Part of a small language model's weights.
Size: 13 layers, width 512, 4 heads of 128, MLP 1536 GeGLU, vocabulary 9770, 49.4M parameters.
Architecture: RMSNorm before each block, rotary positions, no biases in attention or MLP, tied embeddings.
Each number is 128 + 24 x the weight over the matrix's rms, rounded and kept within 0 to 255. Layers, rows and columns count from 0.

# layer 9 MLP gate, 1536x512, rms 0.0391, rows 957-960, columns 256-383
[[130 101 125 105 163  93 147 105 137 109 166 128 122 116 133 131  88 114 150  75 135 112 188 146 134 141  87 115 140 141 153 128 127 158 139  83 144 126  85 154 131 126 118  77 134 113 120 137  97 106 116  94 116 141 137 130 151 105 139 144 113  71 134 116  97 133  98 152  93 138 130  70 158 124 114 149 138 181 100 144 136 117 172 139  76 115 138 187 115 153 114 146 134  88  91 134 107 131 103 106 138 100 101 160  86 156 121 123 123 138 120 117 118 122 159 119 137 153 136 162 150 111 111 137 116 132 148 143]
 [172 140 121 144 215 145 117 115 106 154 158 116 117 125 135 114 121 132 148 125 101 107 150 156 105 114 105 151 142 126 103 124 134  79 109 118  98 186 136 134  82 135 122 154 119 145 107  90 144  92 135 152 146 123  92 121 144 148 108 140 114 119 138 124  69 120  90  96 117  95 117  77 132 100 135 158 112 139  78 146  99 105 132 125 111 148 132 152 128 126 112 113 158 120 116 107  78 111 146 148 136 136 147 150  89 121 132 117  67 146 125 124 151 124 129 100 167 108 146 123 153  87 145  80 128 139 149 129]
 [121 123 127 115 112 144 112 115 125 131 140 137 159 118 130 121 130 158 145 151 117 129 114 144 120  83 135  57 146 128 128 112 120 124  99 125 106 132 123 156 108 123 138 137 122 120 103 134  96  86 145  97 145 147 108 121 126 122 151 100 112  96 109 149 101 136 147 145 155 116 116  81  93 100 150 132 118 131  87 122 153 118  99  88 118 134 122 150 117 145 164 147 143 144  97 113 158 134 143  63 147 161 132 102 112  58 143 135 154 110  91 161 126 126 198 134 142 102 111 148 124 150 115 100 190 124 162 145]
 [161 153 137 131 133  96 122  97 159 150  90 114 149 120 145 107 126 118 183 151 144 107 146 143 181  98  97  83 172  95 154 146 120 122 156 119 111 115 134 146 124 155 102 133 134 105 155 142 140 143 125 152 101 123  68 116 116 151 128 109 181 123 101 145 124 182 158 142 141 115 101 123  71 100 103 167 115 113  85 118 128 135 123 172  88 142 103 162 137 116 122 151 162 122 110 107  80  97 126  72 128  93 103 115 108 130 123  93 132 123  86 101 132 121 140 150 115  89 134 137 117 166 124  93 138 120 106 110]]
# layer 9 MLP up, 1536x512, rms 0.0415, rows 957-960, columns 256-383
[[ 80 151 154 130 158  99 118  96 109 161 103 122 147 119  96 115  90 107 129 139 104 138 127 128 159 113 113 132  96 124 106 107 113 150 147 142 145 137 143 121  97  97 115 109 101 142 145 137 124 124 115 124 152 148 119 106 145 149  84  82 150 141 129  85 143 113 137 142 144 146 122 158 122 124 137 114  86 134 106 130 124 159 131 144 139 107 148 147 115 150 136 175 106 165 125 134 121 129 140 104 108 132 152 140 121 146 111 148  92 106 117 124 156  96 141 154  98 130 130 141 122 143 142 130 141  84 120 115]
 [124 166 157 138 142 132  97  67 112 151 164 123 103 146  92 105 100 107 153 140  84 107 118 151  61 106 131 130 152 155 128 137 110 100 125 141  88 150 142 172  77 141 129 155 138 153 143 108 159  66 122 139  76 116 117 132 148 187 132 116 106 173 139 125  62 166 117 122 124 121 156 107 114 125 117 148  98 169 111 140 128 104 127  90 104 127 145 112 139 127 160 154 174 126 117 128  85  92  72 135 147 128 181 109 126 117 150 114  91 126  93 136 134 103 124 116 129 106 132 138 153  85 133  87 136 121 125 147]
 [133 138 125 138 136 138  90 110 111 136 170 116 154 104 130 127 143 152 147 128 123 134 137 130 107 157 149 145 131  80 111 108 106 121 118 129 126 153  91 121 151 134 141 130 129 151 101 135 127 115 139 131 131 120 168 121 155 167 133 142  85 129 123  82 146  67 109 133 107 149 123 121 129 135  93 127 133 106 123 135 107 137 134 107 136 101 118  84 138 163  82 155 121 188  95 127 148 132 196 125 152 130 112 119 126 108 160 156 138 131 160 100 119 123 132 129  71 138 147 104 144 108 149 128 161 110 130 144]
 [166 120  95  91 130 142 132 113 134 129 129 149 147 136 186 110 130 138 147 117 124 115 135 138 173 131 126 104 100 120 173 118 130 144 130 135 120 136 160 156 129 152  86  72 117 103 160 151  67  91  94 103 106 140 161 105 108 118  95  90 160  93 118 138 150 100 203 105  99  99 132 121 147 141 150 112  89 137 116  91 106 159 116 136 146 137 129 137 128  97 125  85  94 105 120 171 101 136 177 138 127 115 142 199 147  91 141 165  46 148 112 146 159 111 100 112 122  94 144 113 127  65 154 146 151 119 129 131]]
# layer 9 MLP down (transposed), 1536x512, rms 0.0375, rows 957-959, columns 256-383
[[146 134  90 120 120 120 157 158 104 107 163 126  94 119 180 136 128 127 134 117 148  99 124 148 116 134 131 119 109 167 136 104 181 151 150 130 132 129 105  94 140 158 172 142 126 107 141 122 116 145 115 104 161 135  92  74 169 111 173 141 124 133 130 159 112 179 110  82 158 145 134  99 105  67 160 120 135 133  99 102 108  91 123 123 140 141 179 148 118  96 125 112 144  98 146 125 107 125 126 120 125 110 138 142 131 140 191 126 120  90 130 144 133 136 120 120 143 181 114 179 126 125 102 108 151 148  96 139]
 [159 162 125 142 124 150 147 129  93 140 149 135 109 147  98 137 133 128 141 118 121 110 108  85 152  93 127 138  92 134  92 118 105 163 149 106  75 144 108 118 111 126 131 143 127 131 147 175 121 130  90 140 123  81 100 109 133 100 131 128 178 113  91 129 114 125 115  95 131 105 144 121 145 113 109 156 139 142 152  91 169 101 158 152 151 116 152 125 116 111 132 155  90 135 141 154 119 122 139 113 130 160 129 134 140 164 107 114 127  90 127 126  88 105 144 105  72 164 133 115 157 121 133 125 123 144  89 118]
 [126 143 103 111 162 123 119 106 185 119  93 114 122 132 176 118 133 148 128 146  96 123 128 135 119 132 133  96 129 146 113 139 143 113 150 146 128 113 183 167 139 116 132 128 132  90 134 125 109 171 183 151 146 116  80 122  99 140 112 122 149 120 165 153 142 124 149 105 156 155 105  98 112  80 132 128 142 158  87 125 135  97 108 177 121 131 179 144 131 130 101 128 117 120 164  86  97 112 119 132 138 152 147  64 139 145 128 122 180 124 103 157 148 152 144 143 172 157 146 136 104 104 113 118 131 145 144 115]]